{
  "num_key_value_heads": 1,
  "norm_place": "pre",
  "optimizer": "muon",
  "lr_head": 0.00601,
  "max_grad_norm": 1.0,
  "final_lr_fraction": 0.1,
  "batch_tokens": 32768,
  "doc_mask": true,
  "train_tokens": 145000000,
  "max_steps": 4426,
  "dataset": "wikipedia_en"
}
Each number is 500 + 40 x the weight over its row's rms, rounded and kept within 0 to 999. Layers, rows and columns count from 0. Numbers have three digits each. The size before them is the row's rms in percent of the matrix's.

# gate: layer 3 MLP gate, 448x160, rms 0.188, rows 66-121, columns 96-127
# up: layer 3 MLP up, 448x160, rms 0.181, rows 66-121, columns 96-127
# down: layer 3 MLP down (transposed), 448x160, rms 0.0599, rows 66-121, columns 96-127
gate66 104:511498488485491537490518518541517572550516532459543454534494556540517474542430544561442528537507
up66 091:551575445486462460432434546460534542439473429480482577423477482516538508449561476489491505503514
down66 098:472475502455518500514436489479448518553450497602454482425586447507495576557605491465523524490478
gate67 089:459422541458551403607450513454506492453490543472562537506470518461478474480508461494492473556495
up67 089:486568491509581528485428526520448545476548426591403474485529497514460506491513598487533407492539
down67 094:567515557470449509507603489547578506502523528448506497484461494557518558539411509472430517479531
gate68 113:504490496547488544496484510434516509477540480479499440486524471518564476561489524454588482479428
up68 108:460574432414577453496496468497514526515434491534562556507499450523448488561576464451510465392562
down68 109:428530506503456510542472436514534535479466487566453507459494494522513493469452439548518503434502
gate69 097:496589493543482465512464473491486397459466506493506477554515496490577423448539437428465468469523
up69 095:508455468491494552513469547470431544516441566457505535534470449444536498479598448606479536464478
down69 096:432591558520500464494510528520578469560540524505445519504514534407536493532457459493410496505489
gate70 092:455470405497462538503509496483477482396532481455483484467560507481589494507480450476508550439496
up70 092:443517531548492497477549512541452447495500484403544544533598525601519482521458548436548487425567
down70 090:494504489497598500443534538550508538536480517437590536534495494592497553533450496510533535531583
gate71 107:523536432514489529459486469410462533460423377499510494531484453523472530498464475535541526506475
up71 112:498438510452532489571436552434482552467527548529509507496506530497527513514515543457597584532557
down71 107:499463533473525462487529493388519542518463470499493478546476520525481485451454460531493448512523
gate72 116:557509464400493530480473541516532468446466487484541522459471533477542611470479534492396540516464
up72 111:509497521519467528484506548477493439528501499563508488453479518544550480487457456501488487515488
down72 116:485515451578487508530529446489544530500497550519474520603584478502460483539478471507505545509521
gate73 115:505528474467540569455553547526493490462532480550539482543522493495456524464470565489506540469482
up73 111:523486483482453509495437463424493585570420420429531500452499411477438548577479481524508532513541
down73 106:553512545473474500504499465399567491478483503511531493495526509568476459564515548514503534547535
gate74 115:521466505480475527437476497556499529539454485425477496526565478451514575474500469540476507505612
up74 113:608520506501504468497495516482489560524477531514476468463456482526469485525542497504485512532499
down74 119:516558518503518568556474468501520489498556516500501547487540528517468448498490481452484489496452
gate75 094:486490583486502520433498415420461534530552518507464494526441517519427476503478534619428570461473
up75 093:496439480461432483518483501566510517450516490406525558435572485495461475447537549526493516521520
down75 095:552520462497421542546529524449537499480503472485564526463616489575494452476486495521545442561471
gate76 124:562551486476467472555482512468494489517370446448576530478505476548505522515480524503556510567467
up76 129:474532544413519560520516478558516461518448522475508498462443529525506497493452416436519437540502
down76 116:479600520550533491540534467492528483552470476482521492473427505541460451506505462584431490523591
gate77 102:494526502484511598505524542578476532489486446528517493429550578526544464444540457526514503505455
up77 118:547525508491461468534440521452520463475519507393508506512484493568518464537563448468519480546536
down77 106:476509511425554483483570573542551525461429442470540483524494534481501505502458474537519467445486
gate78 080:515510537435458497572444469521476502565495543522544521481453525505517523551464536476490501500498
up78 086:498450533467588469487526519515453502445536491538396538480476488490491536461554475512472479528505
down78 094:535541502461515556462590489500489535474502466490465518549438474459467594604643472480501565457522
gate79 116:455446541522475491472466522477537438529427471555448498481553484520514496431490534526499521437542
up79 116:568444591487599552526489467475478508448484442491469491455523522526442529435478466499508478506455
down79 106:471467510457459444541507491531561524524578470548544506523484607474554491482511507492473564564556
gate80 116:470590501595435521566483474472543457533502462566456521558515470522549510458427521496530491469517
up80 116:541521533490566484498487419556514512538430426502524488503446527498509524531556512435491578535489
down80 110:505487438472577490510545523506510467500522479494502538425466465573552536512451565479485509514461
gate81 080:550496490519459476497514508584583460535485513465542505510422534524537510499557565555485510472485
up81 085:413529485446513527526462490469478498598513462548476530494568494482497472484525509526501531520413
down81 086:519517485486506486478530476480460503505521484577459533456563529475558538517531521423458515537470
gate82 111:541492451503517466504524468481507515494551511513449509485515545403516498557480586468509506479481
up82 098:476450583576495472475503503488463517481586546465525459395475462525449504510474488511499416573447
down82 103:468580559516513458575438519505466514497459540574501485475466466543511476539558531477472509447466
gate83 104:433526522526485561551488517476502554492436428459505486494528509499577496494512583487456465512466
up83 114:579568448521503495519532492474472460499453499457477487545480444507479464576488452396513526494540
down83 109:458570466528477482502468553478533496474436524515455464485528513521550502525500495534538544482470
gate84 050:472472538459532560487505425495482503510461420504561532475432509406503444487489523522522457506393
up84 056:525442460495546541515529503466466508511471523521521505487423485401458570427495516484518502537449
down84 055:562503409561460458499506466481496517583521466559509473527418488535487569507526528511466525492472
gate85 141:541512458519485520506429512505433465514469493439533553503486481481569497532532500507431533423463
up85 132:531534475483519531522457552529431477531524449496503489497480504556522461499532535543486534544548
down85 114:370501522538478537471493495525531580520454482496516506486515464431494424438504505460508472504510
gate86 079:607518542476451496489432557460475463473529555485483510562557545470471464501461477512519468563488
up86 079:558479624490398429426480497503460476475531533495482556547563518442486485532507515503549450537446
down86 087:562409505478499532453497439495486456507565558606462482533558507505499467497500568532515509572511
gate87 077:526485450462520541511472524470500435491504554423423489549541546547508462529412501543426505462473
up87 076:502470454495528511429472531438560522476474486456527561525550432467550457503519546516536553513518
down87 078:546484514448441515532470491474471454416470542522476640538509496482513496433457562471454451455489
gate88 100:512530500483560498476571549475493414491515520375466422509483527444503430508547539468499476507469
up88 096:484525537516549552520486519507494523476482494424428462517468516513519453565501470495555553488454
down88 097:530497429471441474475546463523459469486410453549519455532519448507579545497513498523425473492600
gate89 107:481486483436470536528543485581469567530530546470553502478538565474465573505482462540516498538564
up89 106:587544519484495516432494543459465451521537536520517522490481535440527522502525571488476525513436
down89 101:517504521450556544476468536579547505541486542557588508428526596464496511504544505511550464600456
gate90 064:527502536462509530498498496531531542504414491456453573448519498479522528521512547538550513555436
up90 079:430471501513511557499445498491501463432501423507517527575536501379536504512519510480523426403496
down90 076:558538487497562459513476429461495505528526556516442457491520467571524534533502492507418577541446
gate91 115:573520506463463467526440609435470481460477510573464448454514471553581493485548431456507500498542
up91 109:469492556455420508567535571480500562441522441485524543507524496456587476491452533452593514448429
down91 108:524574491468591530456536489507513515489447492452494527499516545505487546515508520548426508453529
gate92 101:501582519566515548519549502552477540438468489494502550532538464501451517466530479485449465528473
up92 097:500504484487468517481507503453536602452473571511524534483591504503499543479518518491463468491491
down92 099:488533459507531527487540523545462512518553518484573577485472490530523479494509542450449479524586
gate93 090:476505438514506551552431492584467504500557440522511466485569501425462476463545484476548499543546
up93 085:413499541493591514492489474497492492439508511463486409466538467503473434453516474495515488458449
down93 098:482543503530479527568455490537496516505506445534548420478547485382468456476501454418544485502499
gate94 100:455548500479540498501426501488480533545531531529511509490507564448578447458505524487463516525493
up94 107:491518525504501486481487488500489515511509501555521407490549559518535418530483514523471479489560
down94 107:489546480482498477498530469451506422467507578460562458361555472498539493468473615488498472449521
gate95 104:498563509546541517479442502532427472522533546521469460487543513544548405526555481446510446525465
up95 110:498442489446490497487433517507509476497500501518501437565594516454531516508581517466532461507474
down95 112:472550490586468520549561527533518486493499555455543471564537477449540518453462452507451510529469
gate96 114:469469536506553531460512546472454570484378528601553509507500464471464510472540509509446466479536
up96 101:460443517537428513487498495503525514478486527459427516509465515514450508458484499493526499553578
down96 107:552547490400456503492538413465509473489594520435519517509536470515451497575498458541460462588484
gate97 097:470574508491511513517559534603482451441543495435452508484441501488503492459515477487488542553448
up97 096:591547477456485491537454454491584476477456439525534442488494553476508507568522521517523496552545
down97 099:549555511498473445537453482458473503514453523533523519467533567482503506514498506452424477560483
gate98 098:561518499547482503528487552536468476495488553546476443481480468448533428493484456494559532492517
up98 095:515578551525459514609512463470473499495544504457549528506487475537485525439559550539512452491477
down98 096:506484454524552521512517581472493508521507551526413433526501548479520465512411463534514496494510
gate99 102:475526536516442500508520492482521486544377453441496492487507466456451514530435474478477533514559
up99 109:508515492501559505449396482526497550489576528535503485554451522577446471440502501497480468515457
down99 113:578595457457517549506425519447479514495530470493530503525541527395426425503450449442470422511520
gate100 118:508540474545478527527444510437509517504534502480501419455460512558474522519488496419558502518475
up100 120:515436593465453471459527500486463481457505519481561443541512489532531495466494482488521495503531
down100 108:494479519527499515497528495534610542457513531479472490493533494477493489523502588484450547462531
gate101 099:502519463497439385487551588538490502507499545502446530614472445517478526472562512499604491452539
up101 105:480509558490545521509499451524517506530512507469564472497525557515526515496408478536549509538512
down101 099:459532559503497525458564466594459526546497510556484513511434457517487498439491493435485525485536
gate102 104:515481507512532514511532417441489556527540500530470564402484510512458534556555537498492472594495
up102 098:429496528574491491402478505452542550504498514491496525470525451507421453562527546535446480560499
down102 101:446444475509617525464469491465487503530485516593520489477514500514473502564436520505502469462555
gate103 106:588519458509513526481510520475508547498428453531470510518451413494440570448474479487534489550502
up103 110:544479492530583511517521457511532511496515544481453525489472447521505579519440507438444437580532
down103 101:453500561547562497476508450590449439459469461519546531443473547505457444515536559479543546404548
gate104 103:464499522485528494453425375487513509488473488493558531521539519420491449491520537608527574490492
up104 105:454480570474479525521455489465536542489505524484549411567526501496479511509532486485447528476563
down104 107:400476507434543536441402543544529508478481467526493393504558528466465519463510501479508554541561
gate105 097:495521540434555557509450519531436544525503459525533527477488482520428529541536474451525491527554
up105 097:443495451504465520511581529478444508553575473474442431478591462554478469543503481504471465512437
down105 097:509518529545506426480467523499479532518520423516536482493584532554451515529516523477606519531468
gate106 103:543481461544502537495550422494453434485541535521494534487484571428498498496528552537501469475489
up106 099:583425562493430540525464542478549469477477498407544491537561458492490465485512525490533503528495
down106 102:573551494443447490451455577485496497515548513524574460499547469532514443514556568481467483483497
gate107 104:461474640569454490547486510523418483496461482505472492435491488502550477555468421515490473536484
up107 098:479476453488517548510499475497539527529445566510542491494508504476477526465494545513558484480472
down107 102:499581474499516461468553552517490548451487485461440514504480563428433530425462554605473456490519
gate108 080:485466508508488538516518471472448494501528487502521516528511467568454499490480519539448476531525
up108 084:485467531529467522562496551522466469489506509543506550519470473511458481503462542621416475497439
down108 090:449471485485483541485541532397479409455382464506479520541476521498499491586511489533583481546452
gate109 105:476532516464465527459553555511454487500477553537497513475467432455484533517574454506501442501508
up109 119:476577487559506536536474510516467516469510556477525535486448457466471525443516456484541467481565
down109 101:532471562491527535464488383497534533446443482562495478491516472519485471503457555456465501528510
gate110 094:427460460462550526444446534541482545522577512503481486437572466521525534556486531579450528509505
up110 089:514469506442509565506472446401528536487564607558535543483509422483452498513482514545501549519561
down110 092:480452549475496435490505522491477566465495457433582479477531515541507492480480434467473491496512
gate111 083:470513545506535545529510458595494560538488563391465475459417515504604496572575520507450457481586
up111 082:473441533537467471577580446542491528539518445478518555497461539539505524541573586479507431513484
down111 087:537507471398399509503518502581512487534522479430450450557485556506531473563575551504458489514552
gate112 108:480519454523490546512471521488503441525526477507495520438422526520508479512534504458565519512561
up112 104:531545452555504454499541490571524504599509539427497560480546557521566553457493526509560468588485
down112 097:512502515449552475504460465561560562501485500495442531522468493448561499512528446506433442438515
gate113 077:558484536506439564473448403514486447541476516501598457525434467561593534460426533537441506479508
up113 083:533502499477442534458464459476503473511535496499528524457435464480523459481482494515479585540478
down113 082:497394526574535473457558453496521422455548519543514489491511457502570511446534472504461467524516
gate114 108:482578525537564521465444511443555483489419488514453486544539483401530529493471510502552469517488
up114 103:482472464524510484493505566568517407515504444537467546522431612458491492504480410504477522495468
down114 104:459469503409457451506526572523466466506500561423515484480478470535500488515530475494492542450498
gate115 120:499498524539475422585520519567472551457561530463531448592434461492478531481499504469530528492515
up115 115:532555494562482497530526455500478537530481569453432525529416460477465477508511463452510481467518
down115 113:445533511459514484490470510472518502554478434556543442459515481610548512525485546509424473454521
gate116 093:465561431472550434536495529503474469489433523554456584539474466492516471439502565554482430472490
up116 094:463537435456518450410538522509483499455497534474461488499468456414463511476476508534435450460480
down116 094:540421581540570480582450456464474496555490525544510501448580494535533499585517563526471496492495
gate117 108:520532490456486542457461433426517438491439475533550545546502520496502506451496479509524426483535
up117 100:477459579469451507545502487494553444469539520567478499460401502481502527491457509570521463456497
down117 105:471493483573502499455480453456588486445485501507476520533487455470509508499508484585571484484460
gate118 089:444578552529475460434446579481470562401503466545459469515518505490526491588527518516509466531516
up118 091:467545487447411478508463558500516570443525475525456484523527520453537438512568534462490477564554
down118 094:507461433520533542551583512508489518512566554453445527505470598506508477448444507576491447473495
gate119 102:581452505491468486503536544564535497500422478510530511556503476414465532505456446555455584495504
up119 102:486483494503498519491517509486477530528527444523493496511415559466471550482444554531505498431468
down119 099:471555472469545403533498513446476452502507556529512432504517524514468495519475465524486472501474
gate120 098:485462542517486517531505581519489434578457515445456523408500507513560510455420537495530475511508
up120 090:475477499535544523568465533499576519468480452447522477567487508553509473518464471537526480415535
down120 100:465577439475572454482515497566511567442534503548529431503553453499510502542516493457503553503457
gate121 100:444500470562462526586508508406497500549616542473448499493515453506597506424514495474442529519489
up121 104:443489539463581522494527490535490532530477524601558435495465439495509544544502472514443516498512
down121 103:511523492502544554464409494476480498559478461387522487501524462436549475467447434490504491495501